Each number is 200 + 40 x the weight over its row's rms, rounded and kept within 0 to 999. Layers, rows and columns count from 0. The size before them is the row's rms in percent of the matrix's.

# layer 7 MLP down (transposed), 1280x320, rms 0.128, rows 648-754, columns 128-159
100,205,214,151,244,215,197,226,230,224,217,198,179,256,208,273,225,229,201,229,179,184,282,258,189,192,202,185,232,171,152,187,202
104,168,129,115,212,143,215,217,212,172,161,190,179,209,147,173,186,248,151,160,225,158,280,179,172,219,172,174,239,181,228,224,304
096,272,190,187,236,169,165,236,184,162,211,192,208,237,205,162,166,150,235,209,201,210,207,202,146,204,204,150,206,228,122,168,146
092,231,184,139,182,217,277,225,248,207,200,156,152,185,251,165,232,152,154,257,194,202,168,278,270,240,153,203,176,189,177,178,198
094,116,169,224,176,126,203,194,200,198,175,164,176,238,185,94,181,187,227,190,191,196,170,192,204,195,193,200,129,211,204,243,219
097,123,195,247,182,220,194,219,219,179,175,183,181,173,196,208,267,275,235,215,275,153,227,182,101,231,217,232,296,272,265,144,248
094,189,215,209,200,240,162,259,213,242,203,219,196,183,243,234,242,125,209,209,217,216,203,204,227,220,261,218,241,181,264,196,243
099,227,156,225,199,154,122,168,184,130,224,189,216,193,233,182,272,123,244,204,161,249,216,191,148,215,254,178,200,290,158,174,243
095,238,147,222,230,237,212,280,240,242,208,173,182,248,218,158,253,200,203,177,191,184,202,239,152,224,176,199,146,242,208,227,218
094,195,213,230,216,213,158,164,130,192,217,202,236,217,281,161,278,201,207,252,141,232,132,207,177,141,127,175,163,198,193,203,135
100,156,208,201,216,194,215,251,252,175,178,206,230,252,223,150,245,219,258,221,212,227,142,158,125,185,234,202,207,148,179,201,250
097,201,169,257,223,281,224,176,177,188,222,209,168,228,163,148,194,216,154,155,165,205,205,189,236,121,220,193,236,222,158,152,289
100,214,214,262,245,265,150,152,226,211,219,236,83,223,220,181,179,266,169,241,180,259,254,233,156,278,124,253,187,266,234,147,190
097,211,241,224,206,186,211,171,201,281,162,239,237,188,125,250,202,261,237,232,189,131,183,166,313,162,227,211,186,207,184,234,211
102,189,227,146,187,245,141,196,220,200,242,187,189,160,241,282,195,200,212,212,257,155,196,129,181,201,251,202,166,164,133,121,226
093,255,227,150,92,148,193,177,163,248,168,223,168,192,158,258,206,223,130,261,182,249,174,193,204,165,146,243,145,172,220,118,190
098,267,135,209,173,251,212,232,245,202,211,231,115,181,101,133,205,266,179,203,207,139,156,162,207,261,257,259,157,102,191,189,210
106,140,142,234,157,225,210,211,229,174,145,234,162,230,191,190,175,249,193,217,206,197,202,183,240,175,256,188,261,158,212,218,280
097,248,221,217,272,199,174,189,173,239,120,224,258,239,220,181,177,167,194,197,189,146,120,192,255,184,205,240,194,175,142,216,182
100,198,160,137,200,203,187,218,126,112,259,207,191,191,132,191,137,187,264,212,173,272,268,196,184,194,136,244,178,190,136,173,266
101,212,229,215,217,177,166,204,93,186,250,169,170,153,248,189,256,164,223,150,196,226,183,203,222,181,277,173,183,166,207,212,174
096,239,182,203,138,207,220,239,202,202,188,163,196,252,226,243,191,206,221,212,165,149,235,154,202,209,134,196,223,244,278,195,166
092,231,172,204,289,184,229,210,204,191,165,226,266,231,137,177,192,187,261,211,257,257,147,171,237,226,181,210,171,188,174,252,181
103,139,228,200,180,153,207,216,152,191,150,178,238,140,232,207,293,212,129,172,277,137,199,124,188,226,180,190,184,156,205,169,266
096,205,187,183,195,86,199,136,207,203,226,210,121,137,232,192,202,164,184,96,198,236,179,175,168,143,162,150,221,211,184,145,257
106,160,183,253,243,245,279,209,146,223,148,242,194,280,268,202,231,199,229,226,188,253,187,252,166,202,200,286,209,180,217,246,203
095,156,164,140,228,189,173,163,189,163,196,160,272,175,236,141,205,238,209,242,273,258,161,160,203,221,232,147,129,254,155,129,190
095,187,237,185,210,227,264,186,237,105,246,187,171,197,140,143,221,159,149,265,203,225,92,249,224,242,264,192,199,206,204,237,196
097,215,144,170,228,151,184,177,190,227,156,246,220,124,221,178,189,137,127,163,220,206,148,203,204,189,221,248,145,199,182,182,129
094,213,231,244,175,209,170,260,188,201,205,245,230,230,176,216,231,156,199,109,154,240,124,204,246,206,227,227,249,185,239,161,181
092,251,177,122,200,186,172,179,257,186,169,212,233,122,182,145,149,178,163,190,221,214,73,140,264,210,174,179,210,223,148,171,182
100,187,224,231,245,253,279,177,186,155,195,194,228,220,176,184,275,227,176,169,213,191,256,173,231,274,232,136,166,185,156,215,169
099,220,258,223,193,246,249,221,235,156,202,127,147,260,180,218,244,267,239,183,214,236,357,214,204,136,177,122,170,210,212,147,192
108,250,165,169,189,172,167,168,167,145,135,199,231,176,216,219,164,271,224,220,226,204,238,274,188,155,164,194,189,186,124,185,166
099,176,258,223,247,184,270,176,176,172,207,205,175,183,175,220,209,159,124,223,214,166,76,218,135,136,247,210,232,176,295,229,166
090,168,198,229,272,197,152,235,216,121,157,136,217,240,245,164,166,243,195,236,242,229,231,135,136,196,171,201,182,207,268,141,168
093,162,183,137,229,202,166,200,150,211,220,172,266,216,210,112,150,158,207,184,171,206,289,193,178,164,237,150,225,207,126,172,213
100,244,143,211,264,156,133,255,207,198,199,235,110,183,197,177,240,128,169,181,185,130,242,154,183,206,200,258,209,248,195,132,164
095,246,208,252,188,251,215,252,148,148,167,140,299,188,253,206,197,235,216,138,168,216,188,176,177,203,231,170,184,251,205,221,156
106,188,185,240,172,232,199,129,251,194,169,172,123,189,241,178,165,225,220,173,168,165,81,147,172,210,202,238,161,178,213,230,220
119,139,198,232,152,192,217,228,205,207,209,228,222,279,270,253,161,107,196,222,182,222,211,197,127,209,188,165,183,198,227,253,165
093,218,154,194,235,250,226,195,147,211,213,267,219,193,128,186,202,142,214,214,214,165,203,181,194,191,181,167,91,218,239,308,222
100,223,168,219,194,140,108,200,192,181,215,178,152,270,240,248,320,199,168,179,214,317,260,221,153,179,236,163,200,242,177,190,205
109,200,173,162,180,198,188,211,193,178,237,223,156,261,208,214,229,156,232,221,325,185,214,206,164,198,93,190,206,154,131,301,222
091,169,227,135,160,101,159,199,237,207,208,274,182,262,157,213,217,156,231,152,177,144,121,193,168,209,219,233,278,212,184,166,211
096,206,197,177,148,167,171,176,202,217,257,274,187,230,196,181,214,272,238,185,151,249,171,191,242,157,162,178,259,155,297,195,193
102,209,126,187,259,91,222,186,254,288,262,173,140,192,184,233,147,168,188,224,220,197,157,166,221,220,175,198,241,197,276,188,178
092,214,214,205,142,173,155,144,151,183,178,160,189,138,187,190,188,207,174,139,228,173,148,208,256,169,306,287,221,166,186,227,191
091,145,328,162,176,182,228,258,179,191,218,127,211,231,180,235,240,253,221,190,227,199,176,146,159,213,194,187,209,175,185,174,195
088,217,97,201,224,205,214,168,168,292,130,254,208,289,167,200,271,252,224,198,154,120,44,220,124,142,219,202,226,248,169,261,229
099,288,170,182,232,254,218,246,278,180,164,209,151,217,164,209,217,249,209,262,178,269,232,176,177,146,216,178,199,202,267,244,292
096,201,165,172,176,289,133,168,161,241,281,195,207,223,228,189,168,159,172,226,223,195,217,245,193,225,175,152,212,204,209,205,160
099,179,124,156,195,233,206,240,167,291,213,169,233,152,248,258,229,228,196,205,120,201,157,202,199,252,224,186,164,193,263,216,173
095,147,266,173,243,134,162,233,207,160,212,207,201,203,225,189,181,132,236,140,229,211,185,271,201,200,147,192,203,131,207,198,178
149,257,165,162,227,150,185,200,192,209,139,214,154,248,161,215,229,215,269,110,216,226,215,259,153,230,287,223,188,273,149,184,195
105,153,197,298,162,155,156,197,225,172,233,206,197,216,143,198,120,197,166,229,234,216,143,128,171,224,216,183,196,87,213,148,179
094,218,244,161,230,106,236,137,233,169,217,207,197,232,123,234,212,126,236,206,186,142,240,200,182,247,242,233,105,168,203,195,175
103,171,191,201,204,217,216,169,208,177,181,183,166,207,163,193,143,235,175,206,229,200,203,225,190,153,138,219,227,243,246,183,220
099,222,210,195,242,156,201,133,246,202,182,211,232,242,169,155,201,271,244,166,211,222,261,216,255,214,289,143,134,162,189,158,131
094,255,179,212,233,166,205,221,208,203,244,234,119,208,185,278,221,219,207,193,214,208,182,166,190,266,211,214,103,169,207,199,181
097,205,214,159,181,193,241,231,218,117,258,220,235,163,145,181,262,180,216,210,218,158,236,161,181,111,141,249,218,233,178,244,204
094,237,220,127,216,224,150,185,183,179,166,192,248,207,158,233,210,183,251,192,242,247,179,237,191,183,214,161,116,189,130,260,173
097,191,237,246,239,222,202,224,193,176,147,181,202,171,154,180,256,267,173,179,201,211,177,181,186,221,144,173,155,168,192,138,168
098,192,154,216,197,226,194,71,246,244,224,171,213,189,181,239,208,221,216,236,195,228,279,251,227,227,229,193,147,200,197,142,209
097,224,242,181,277,195,189,232,228,219,204,250,151,260,177,224,195,161,196,264,184,202,172,172,207,161,177,141,192,138,208,191,180
093,164,177,163,173,174,177,196,186,248,176,251,217,171,188,251,190,241,219,216,217,250,232,237,203,203,165,247,244,216,222,225,132
100,124,229,206,240,190,189,204,145,198,221,177,238,182,179,250,228,226,198,213,184,188,189,195,211,108,159,158,273,225,230,189,186
100,151,232,208,210,224,222,135,206,215,269,213,210,198,250,208,155,161,192,229,276,150,154,98,172,168,262,203,215,153,263,216,200
094,229,155,196,173,237,193,150,238,186,177,288,214,129,145,194,146,175,211,200,189,105,160,182,259,207,229,178,177,190,123,260,199
093,227,212,218,271,213,169,247,211,206,171,127,166,178,207,170,146,240,258,168,198,231,168,253,200,269,242,135,240,169,273,213,215
093,257,148,227,150,241,138,159,282,255,178,248,244,210,178,225,251,202,126,184,209,187,196,173,239,225,219,275,242,225,234,129,247
098,238,192,238,221,170,182,206,149,184,239,203,185,195,224,182,177,245,163,195,196,155,70,154,247,195,185,204,203,174,171,157,231
088,232,183,159,221,184,232,220,269,314,179,187,257,174,224,135,223,191,239,202,238,185,205,142,205,277,187,113,227,192,130,216,90
096,212,172,146,211,321,196,235,195,323,117,207,215,226,313,233,179,270,130,217,206,176,180,212,178,246,231,227,272,165,199,178,185
096,166,181,196,130,85,214,180,269,137,176,252,187,261,226,214,191,247,249,183,178,193,170,174,184,250,170,197,211,236,246,114,238
092,233,174,317,249,222,227,153,223,240,125,153,213,195,133,242,254,207,224,149,182,219,164,199,261,199,210,192,279,198,202,191,190
109,253,240,205,286,156,235,156,244,243,159,214,209,212,222,155,240,180,183,132,164,204,203,188,223,188,229,220,198,199,299,204,177
092,160,213,176,191,184,248,104,248,133,235,236,211,222,215,289,212,223,143,209,290,216,170,197,316,212,216,216,222,220,227,211,161
100,244,213,197,224,171,184,225,175,261,171,179,212,170,173,219,133,233,236,178,257,186,221,255,199,214,226,268,230,183,207,190,217
097,203,207,190,180,196,153,217,209,249,217,176,125,235,232,211,188,213,162,189,195,169,274,221,161,184,210,200,244,213,195,110,234
111,135,200,204,193,217,193,204,264,178,141,202,161,186,144,173,228,220,227,198,265,218,210,126,202,168,169,197,181,200,183,219,197
093,105,232,195,151,103,190,192,242,224,221,240,186,234,151,267,155,253,198,132,183,130,203,140,229,173,205,233,221,221,218,262,177
123,215,208,226,258,88,222,182,157,182,215,171,92,151,168,194,212,225,244,198,186,218,98,126,182,236,246,255,169,159,345,251,141
096,238,218,253,212,238,168,257,229,109,273,257,228,227,241,267,178,145,216,229,166,178,106,243,237,183,196,168,241,205,259,168,149
101,198,250,227,170,193,202,241,171,223,241,166,172,223,200,202,215,277,190,151,248,166,115,158,127,152,231,195,234,232,228,224,188
100,219,260,226,263,254,201,174,152,129,158,148,259,208,302,206,171,173,182,224,162,145,182,235,263,171,155,200,235,225,211,186,206
097,189,219,154,166,155,217,249,122,158,182,224,191,210,166,223,100,212,249,143,169,247,291,178,192,163,239,91,138,189,275,202,205
087,202,223,191,141,189,175,180,200,187,209,246,215,177,128,108,223,180,178,170,137,266,218,219,217,154,255,182,138,220,175,202,261
101,175,179,208,188,187,200,200,249,267,214,221,137,279,265,218,168,191,190,148,209,93,285,174,208,244,262,239,216,255,203,193,224
108,238,260,249,291,198,167,161,251,174,196,204,231,188,199,153,188,270,172,158,262,168,251,122,113,279,200,132,161,183,208,150,173
103,187,170,185,209,203,200,234,295,236,222,224,219,225,151,210,303,217,232,122,229,120,258,194,206,208,164,190,256,203,156,169,163
094,160,190,161,194,239,228,164,212,219,263,237,201,162,245,195,237,176,181,241,184,194,170,200,277,212,221,267,302,193,236,253,180
104,214,188,199,160,139,251,191,193,230,182,221,235,191,179,184,227,271,196,217,150,140,127,103,221,225,216,188,193,222,176,218,242
105,220,156,188,184,184,210,189,144,192,154,178,223,224,230,201,180,172,158,187,306,152,209,217,128,156,137,229,268,196,157,210,209
096,163,75,186,231,208,232,223,131,140,213,230,169,159,225,210,154,216,210,219,199,204,230,122,300,211,153,179,292,225,235,184,252
106,120,232,204,221,180,127,265,189,167,243,211,298,236,213,201,207,184,216,188,204,281,165,216,168,235,266,275,254,200,224,233,203
097,142,166,183,190,238,186,162,237,186,266,207,312,183,234,221,200,146,164,165,152,190,192,131,124,248,182,173,276,223,185,287,185
100,157,159,213,243,209,251,140,220,249,221,133,167,207,182,210,224,233,258,145,160,220,184,147,227,247,166,142,232,157,214,170,187
099,235,236,197,226,180,212,153,197,268,140,141,224,170,215,220,231,167,203,175,266,287,219,254,169,245,147,193,163,183,215,154,203
110,271,195,190,208,222,186,236,169,189,176,222,207,215,186,190,180,257,185,192,231,132,221,195,222,152,272,132,216,180,99,163,136
095,247,178,204,137,233,239,230,202,137,217,228,139,186,226,199,181,219,174,168,292,148,149,182,211,265,202,158,141,201,251,204,200
091,203,188,156,157,133,163,100,235,233,151,171,188,174,133,191,175,210,111,174,133,225,151,216,231,240,177,236,161,239,231,165,198
104,182,210,168,198,186,170,115,224,256,194,185,193,172,174,168,239,167,134,223,214,194,222,207,284,186,213,271,133,231,268,213,186
098,198,199,178,209,176,227,210,205,193,238,198,278,177,186,273,172,226,194,172,158,257,201,218,215,198,269,137,248,270,119,137,206
092,261,210,215,210,206,246,189,221,213,210,180,223,230,178,260,191,251,208,247,274,162,103,180,234,144,229,189,201,185,133,155,239
103,205,217,265,217,254,122,205,173,235,207,182,172,181,225,135,167,195,215,211,184,257,224,135,240,184,208,249,305,166,178,223,169
092,190,201,223,255,195,216,148,269,219,181,207,170,263,163,264,173,284,236,201,198,279,103,219,222,182,182,216,140,186,243,144,182
# layer 7 MLP up, 1280x320, rms 0.121, rows 649-755, columns 128-159
102,183,193,188,181,216,208,191,189,151,273,247,216,166,206,156,199,192,282,239,267,173,214,181,245,241,242,236,194,199,166,212,223
101,162,179,189,180,123,223,171,227,239,150,184,213,224,159,212,144,210,158,206,176,224,238,245,270,160,283,222,159,237,231,195,242
090,205,201,269,194,199,208,234,189,154,209,306,213,179,164,217,197,231,224,153,252,216,197,142,147,207,172,126,168,186,199,213,210
097,144,198,182,169,213,200,185,222,190,244,191,164,217,218,232,228,199,216,175,160,201,203,136,284,290,262,207,271,220,184,195,176
102,220,299,181,203,202,180,308,156,259,205,224,211,159,213,234,167,148,167,167,152,266,189,190,169,217,218,157,136,232,187,205,115
098,179,191,274,170,188,168,260,164,178,189,178,167,191,153,168,120,190,139,256,139,210,200,245,118,135,80,223,181,214,158,309,254
100,228,267,217,205,174,215,195,223,249,248,247,146,139,202,187,185,203,198,216,204,146,169,155,201,181,205,217,196,147,199,249,200
101,131,226,188,219,234,170,171,208,190,117,158,158,157,127,258,189,222,203,197,219,201,197,219,162,191,150,202,255,180,130,132,290
097,218,247,157,237,242,178,286,222,203,150,224,136,209,193,241,204,197,261,209,236,170,189,174,193,250,232,189,186,136,139,175,278
103,134,246,233,214,278,194,148,149,180,249,241,209,166,187,150,168,209,133,160,196,162,158,118,204,207,169,218,180,161,163,291,136
106,157,214,250,180,213,195,201,250,222,134,185,230,205,150,302,233,202,178,260,121,198,210,219,127,223,221,198,257,241,141,165,137
102,243,209,246,147,213,221,186,164,200,207,157,192,172,207,258,225,146,169,237,205,209,182,187,249,184,203,196,241,189,139,200,190
098,172,180,230,236,270,170,228,162,106,175,215,154,216,111,138,162,151,150,236,198,255,195,156,202,193,165,180,246,235,189,153,241
092,146,237,190,144,273,260,160,182,230,191,150,300,135,166,97,221,149,287,216,215,162,128,236,203,172,250,185,163,232,215,184,268
104,142,206,231,288,181,195,178,141,151,219,148,222,281,244,227,224,211,177,267,176,240,235,186,136,165,262,222,276,119,171,306,209
098,263,191,186,171,226,213,139,141,208,240,149,283,259,186,190,264,211,210,172,177,243,245,152,229,227,204,159,192,279,143,201,248
095,253,286,183,243,201,192,145,95,234,221,163,205,130,184,175,209,186,259,143,184,210,138,203,193,188,167,205,170,210,231,214,170
088,105,165,244,157,253,236,156,169,209,273,214,160,156,267,227,179,206,217,224,185,158,182,240,176,150,228,210,239,201,237,223,223
106,200,215,276,214,240,240,194,187,209,212,232,206,261,175,199,227,206,155,136,257,168,228,199,241,203,274,124,248,273,220,173,180
105,263,175,207,231,206,142,241,184,137,174,208,167,187,245,258,213,196,242,176,211,235,186,235,269,200,125,191,187,216,140,192,178
097,177,215,159,259,142,157,228,223,172,176,162,186,235,144,208,138,191,201,194,218,241,160,275,187,212,156,184,109,232,147,201,211
095,138,189,153,173,289,210,221,122,213,221,181,191,171,233,250,161,246,172,232,195,187,233,185,191,175,212,106,182,163,124,179,176
106,258,251,191,209,175,248,159,178,152,179,213,196,218,222,153,154,235,174,202,255,209,175,178,172,144,195,216,169,275,151,131,207
096,228,224,200,234,240,264,196,234,171,236,175,170,236,275,185,209,201,149,186,199,214,158,198,197,197,316,250,207,188,229,234,288
104,186,199,194,172,142,196,196,229,206,253,129,229,235,163,205,181,165,151,183,160,214,189,142,275,229,233,255,193,222,178,136,217
100,217,270,192,155,219,236,259,194,248,118,216,244,251,180,299,189,204,235,178,157,209,164,209,204,203,115,243,268,184,221,263,189
103,185,199,160,167,253,159,197,229,213,224,215,247,175,179,157,157,228,174,192,225,196,169,129,226,144,279,233,220,242,166,195,203
095,240,189,229,198,215,150,217,207,196,172,130,174,254,171,208,170,167,324,209,164,197,211,271,198,161,261,228,209,202,143,204,150
096,175,191,202,208,233,303,149,197,219,190,223,198,201,192,226,250,197,191,222,198,152,251,182,146,113,182,235,240,167,204,232,218
081,123,161,244,126,195,160,229,198,273,199,232,202,103,217,217,155,233,158,263,152,191,244,211,172,188,181,260,197,167,215,229,223
104,213,232,194,149,225,209,185,166,196,179,214,208,213,204,210,144,162,115,207,209,175,217,131,204,240,179,161,201,202,337,229,206
105,244,143,190,287,220,213,168,148,215,164,311,208,193,215,233,177,210,221,178,189,124,169,120,185,224,270,206,174,222,112,229,170
107,139,194,231,181,116,175,189,217,198,223,199,245,245,167,102,196,252,160,214,189,157,168,121,185,291,250,191,208,140,210,201,240
104,192,139,182,197,249,148,195,201,196,122,203,207,206,101,206,243,220,259,204,175,183,185,195,179,236,158,131,193,181,134,191,258
094,132,228,181,158,191,239,116,213,254,156,290,215,199,154,226,252,168,245,111,227,212,161,153,200,156,256,253,201,238,152,225,190
098,145,223,174,238,203,149,116,228,202,128,193,165,142,162,177,228,152,100,127,199,239,229,177,255,244,173,213,198,254,268,169,175
095,126,240,268,219,166,200,236,201,199,184,152,185,190,263,137,239,215,139,233,273,274,266,262,219,240,212,181,237,279,294,226,206
099,255,192,162,247,128,157,183,181,187,252,64,187,241,203,203,150,167,145,140,217,204,152,235,178,189,259,250,204,227,118,195,181
096,191,231,115,236,268,185,254,219,244,190,254,206,175,248,192,220,227,182,143,271,211,201,276,232,166,210,114,224,161,184,213,169
109,212,202,149,231,262,187,185,223,111,133,254,200,207,261,199,233,188,298,195,176,210,143,120,107,231,132,182,114,141,144,199,200
102,176,205,218,222,159,229,267,228,196,173,192,168,171,225,172,193,216,214,195,202,242,182,99,205,237,235,186,236,193,192,177,186
102,149,268,177,161,132,229,234,220,148,111,232,195,192,217,140,150,216,258,200,162,219,218,152,158,206,261,234,210,234,303,224,189
104,190,134,152,200,162,274,206,222,200,246,210,166,210,222,160,169,246,180,216,197,147,241,169,213,223,176,191,209,249,170,152,234
101,170,206,280,201,214,225,222,180,231,165,165,202,96,241,184,190,220,160,250,263,235,220,163,179,123,143,151,164,187,175,278,223
095,188,239,166,261,209,279,155,170,167,175,183,190,176,172,217,256,215,162,283,209,180,174,180,198,180,209,263,215,195,167,217,211
103,228,213,237,199,221,310,184,183,201,206,138,237,199,111,237,193,213,216,254,189,211,188,211,184,145,164,205,197,196,170,251,236
100,226,200,272,186,216,233,140,202,220,158,197,211,198,197,198,186,160,221,189,188,199,179,147,221,215,104,187,243,192,197,225,236
090,230,206,262,269,225,154,167,180,144,151,252,207,211,271,189,166,130,190,203,175,243,165,254,204,142,230,182,143,243,188,187,229
095,266,203,181,204,138,259,180,202,227,195,168,220,162,225,207,166,156,230,210,260,231,253,236,217,164,291,188,230,161,233,133,191
097,153,228,199,202,149,125,175,144,213,158,136,274,285,243,180,169,109,167,144,237,161,166,178,205,215,195,165,184,229,150,145,177
103,235,217,129,249,171,217,223,230,193,153,173,240,222,180,193,200,256,229,195,202,191,176,152,157,193,160,182,217,263,104,252,177
100,201,204,195,174,184,185,184,199,164,188,248,176,213,150,177,163,181,162,200,284,245,172,228,210,216,152,261,177,206,180,275,216
102,220,200,268,186,260,203,189,139,214,159,170,167,272,169,208,229,190,173,238,210,240,214,147,160,207,258,243,211,191,236,170,209
119,194,192,176,142,164,252,298,179,199,149,241,181,280,136,242,153,142,188,185,212,253,223,246,160,148,189,192,201,241,178,256,205
101,290,193,252,205,216,201,248,117,209,191,207,172,174,236,183,135,204,106,222,201,147,235,195,194,198,172,183,203,237,145,169,205
094,147,204,224,181,259,140,273,131,245,146,171,121,164,241,152,218,170,159,209,222,287,245,176,125,166,195,194,229,168,209,201,150
098,157,184,201,199,177,162,233,174,147,211,193,178,169,272,210,213,226,192,188,259,201,172,195,298,215,191,192,218,104,160,235,181
101,145,156,219,140,92,186,192,138,157,200,242,224,177,154,203,226,197,210,216,109,160,204,189,257,209,121,231,186,231,148,185,129
101,263,143,152,142,230,202,186,202,193,226,222,255,226,210,202,168,223,156,209,159,201,230,240,243,179,143,152,238,224,200,205,111
100,151,189,202,140,165,206,148,204,192,184,202,220,247,280,135,226,151,257,203,214,222,207,210,198,147,232,209,315,129,168,169,157
097,239,202,253,261,244,180,248,141,137,214,202,197,191,231,189,211,196,144,165,112,134,213,155,187,148,159,240,280,193,245,142,225
096,165,240,210,190,200,213,163,188,218,243,190,218,239,239,198,193,200,227,232,200,202,193,169,200,182,155,241,181,236,208,128,190
105,213,227,213,166,209,180,220,228,211,204,174,241,191,200,249,231,228,240,177,138,239,235,194,244,187,222,197,150,207,182,239,237
095,248,230,181,206,146,158,197,269,224,199,236,217,212,224,163,187,191,234,241,191,149,250,130,205,243,203,214,161,231,131,188,224
103,232,188,157,226,205,230,222,210,164,148,140,144,192,179,212,192,226,228,180,270,184,209,119,196,166,145,228,198,214,157,263,167
105,187,181,180,160,150,145,168,199,170,255,194,237,194,170,186,217,212,129,168,193,175,178,228,203,209,268,201,201,211,196,161,151
101,113,186,166,212,160,229,185,241,224,249,196,154,196,172,267,192,219,181,219,198,227,212,199,237,187,233,264,340,232,207,259,268
079,204,248,226,227,216,203,241,136,161,224,136,145,240,229,161,292,190,179,167,160,258,197,134,169,193,180,174,285,201,271,148,217
101,180,191,230,199,201,225,153,161,254,155,243,270,251,180,330,204,232,165,196,156,259,262,239,240,242,171,196,203,221,155,218,160
098,181,199,163,200,232,205,218,179,184,217,200,122,185,188,200,197,163,248,227,123,261,188,226,186,272,165,203,169,154,162,256,166
099,250,186,146,179,150,160,269,187,146,204,163,201,198,195,214,173,171,254,190,138,230,227,156,243,206,150,214,194,143,159,162,226
087,239,229,209,145,120,177,104,240,213,228,195,241,149,209,283,144,208,168,269,183,211,145,202,242,167,157,275,203,184,259,219,156
090,124,295,254,246,175,153,224,228,182,235,139,233,254,145,167,205,194,247,161,174,268,233,188,177,182,186,184,152,173,201,219,253
098,194,190,219,225,208,239,125,166,111,223,184,173,220,269,295,200,214,205,178,147,285,278,198,235,189,163,256,225,158,227,168,285
101,98,199,124,152,215,224,277,184,238,171,240,142,178,217,215,164,164,142,208,232,172,137,183,107,237,168,174,193,205,228,207,172
108,169,198,187,217,269,216,224,190,170,249,178,197,230,195,266,146,218,183,224,200,230,188,209,197,265,260,243,154,226,184,187,191
104,235,209,177,162,216,209,192,204,209,247,167,170,219,233,201,211,173,251,333,167,308,193,196,55,231,212,194,198,151,228,172,274
104,252,211,177,224,197,213,127,194,186,196,242,240,132,177,193,217,144,182,225,184,197,188,171,165,137,183,76,190,188,225,205,202
095,214,179,228,231,191,175,206,162,202,263,213,317,170,199,230,162,89,289,139,139,202,168,195,230,214,116,183,212,148,218,315,185
101,153,190,247,222,112,227,254,161,199,233,196,169,237,199,266,192,229,146,255,174,202,166,151,159,198,182,171,246,176,224,178,225
097,189,118,271,222,243,220,252,193,171,118,247,199,161,205,86,232,185,235,227,195,239,262,266,209,216,236,149,199,151,196,162,248
112,245,134,228,170,187,234,179,207,251,214,235,197,153,118,197,152,156,107,177,195,226,195,206,219,212,185,222,134,185,267,281,219
100,147,193,251,120,182,207,234,180,178,180,230,154,148,167,179,170,153,183,186,197,225,172,223,204,178,223,290,114,149,177,267,184
098,215,229,195,115,237,142,131,248,186,152,216,204,213,149,185,153,162,165,207,201,203,152,196,235,220,156,154,155,130,184,225,188
101,280,179,174,171,151,164,200,312,210,189,230,136,160,202,191,131,155,237,171,275,285,202,171,161,206,296,217,188,197,152,182,221
102,263,234,143,264,247,193,181,252,154,267,209,200,208,196,206,215,122,188,299,221,235,204,222,204,229,168,248,216,202,138,212,181
101,136,185,258,237,273,192,277,154,198,159,215,176,218,208,199,280,145,246,254,192,157,128,183,213,175,124,234,269,193,187,181,182
099,181,219,176,200,200,184,164,233,202,173,190,197,173,183,206,106,231,255,203,227,184,163,201,149,114,206,232,245,192,149,201,246
107,263,183,187,204,174,243,216,137,231,261,177,161,227,276,225,134,197,228,230,231,221,192,238,236,136,186,203,218,206,312,264,257
106,180,190,212,150,178,106,231,109,190,245,222,188,172,178,211,232,184,134,171,245,166,155,232,172,226,178,267,193,213,165,172,210
090,244,227,236,206,113,141,234,117,199,185,231,178,165,143,142,192,239,168,166,177,225,190,175,212,201,167,97,124,205,139,195,212
101,305,221,231,239,235,175,158,186,205,204,246,271,195,194,253,246,166,230,166,208,218,241,153,189,212,219,219,214,233,210,140,154
101,190,244,228,198,169,193,244,182,198,151,189,240,279,159,251,186,224,217,217,182,221,192,240,221,218,212,209,215,179,181,195,195
099,198,284,232,214,261,138,212,155,213,150,205,161,122,171,302,199,220,214,254,100,177,240,210,194,232,221,205,160,174,212,210,159
108,174,123,186,134,188,197,234,240,159,194,207,239,168,142,161,228,153,229,236,158,250,236,207,149,192,214,153,155,185,189,195,236
108,213,241,271,173,129,210,181,182,254,190,242,189,244,148,215,181,180,223,302,232,183,212,240,152,198,200,215,298,258,215,226,135
096,216,185,189,188,234,187,212,139,141,113,268,201,192,206,166,140,175,241,280,167,192,214,264,154,196,162,268,219,186,166,192,138
103,171,162,216,173,208,182,215,240,182,211,209,95,187,222,222,154,216,180,243,266,149,230,135,274,222,142,219,236,217,154,230,162
102,223,232,257,158,216,169,159,206,213,160,204,295,153,227,210,204,195,233,268,222,161,177,199,210,217,205,208,193,161,160,223,144
096,229,191,106,233,228,235,151,243,230,179,181,180,226,130,164,195,207,147,187,209,219,207,174,202,165,195,206,112,229,126,209,169
095,209,178,212,202,201,193,241,181,236,227,170,196,227,221,260,217,260,219,256,285,189,187,124,228,227,134,205,208,223,172,201,203
107,156,244,238,209,239,140,266,235,195,159,203,230,189,110,140,132,195,190,203,226,150,215,233,131,184,206,157,210,190,161,106,228
106,220,238,183,163,238,119,172,199,170,211,152,241,228,219,212,191,184,230,197,241,270,189,218,267,177,160,141,162,202,186,212,179
090,128,240,304,240,245,202,114,232,182,149,184,214,165,259,207,276,190,199,150,247,179,224,209,151,179,205,171,217,224,151,242,254
101,41,234,274,174,244,138,282,212,180,284,212,224,214,159,278,213,168,147,208,214,199,201,255,218,205,195,167,129,249,166,153,230
098,288,129,177,224,215,228,208,188,222,149,219,184,223,211,164,201,181,210,236,253,143,179,210,187,216,258,170,211,183,160,220,168
104,183,204,208,147,245,230,236,233,232,197,201,167,150,226,263,220,172,126,274,158,250,131,241,198,247,227,176,176,235,242,273,284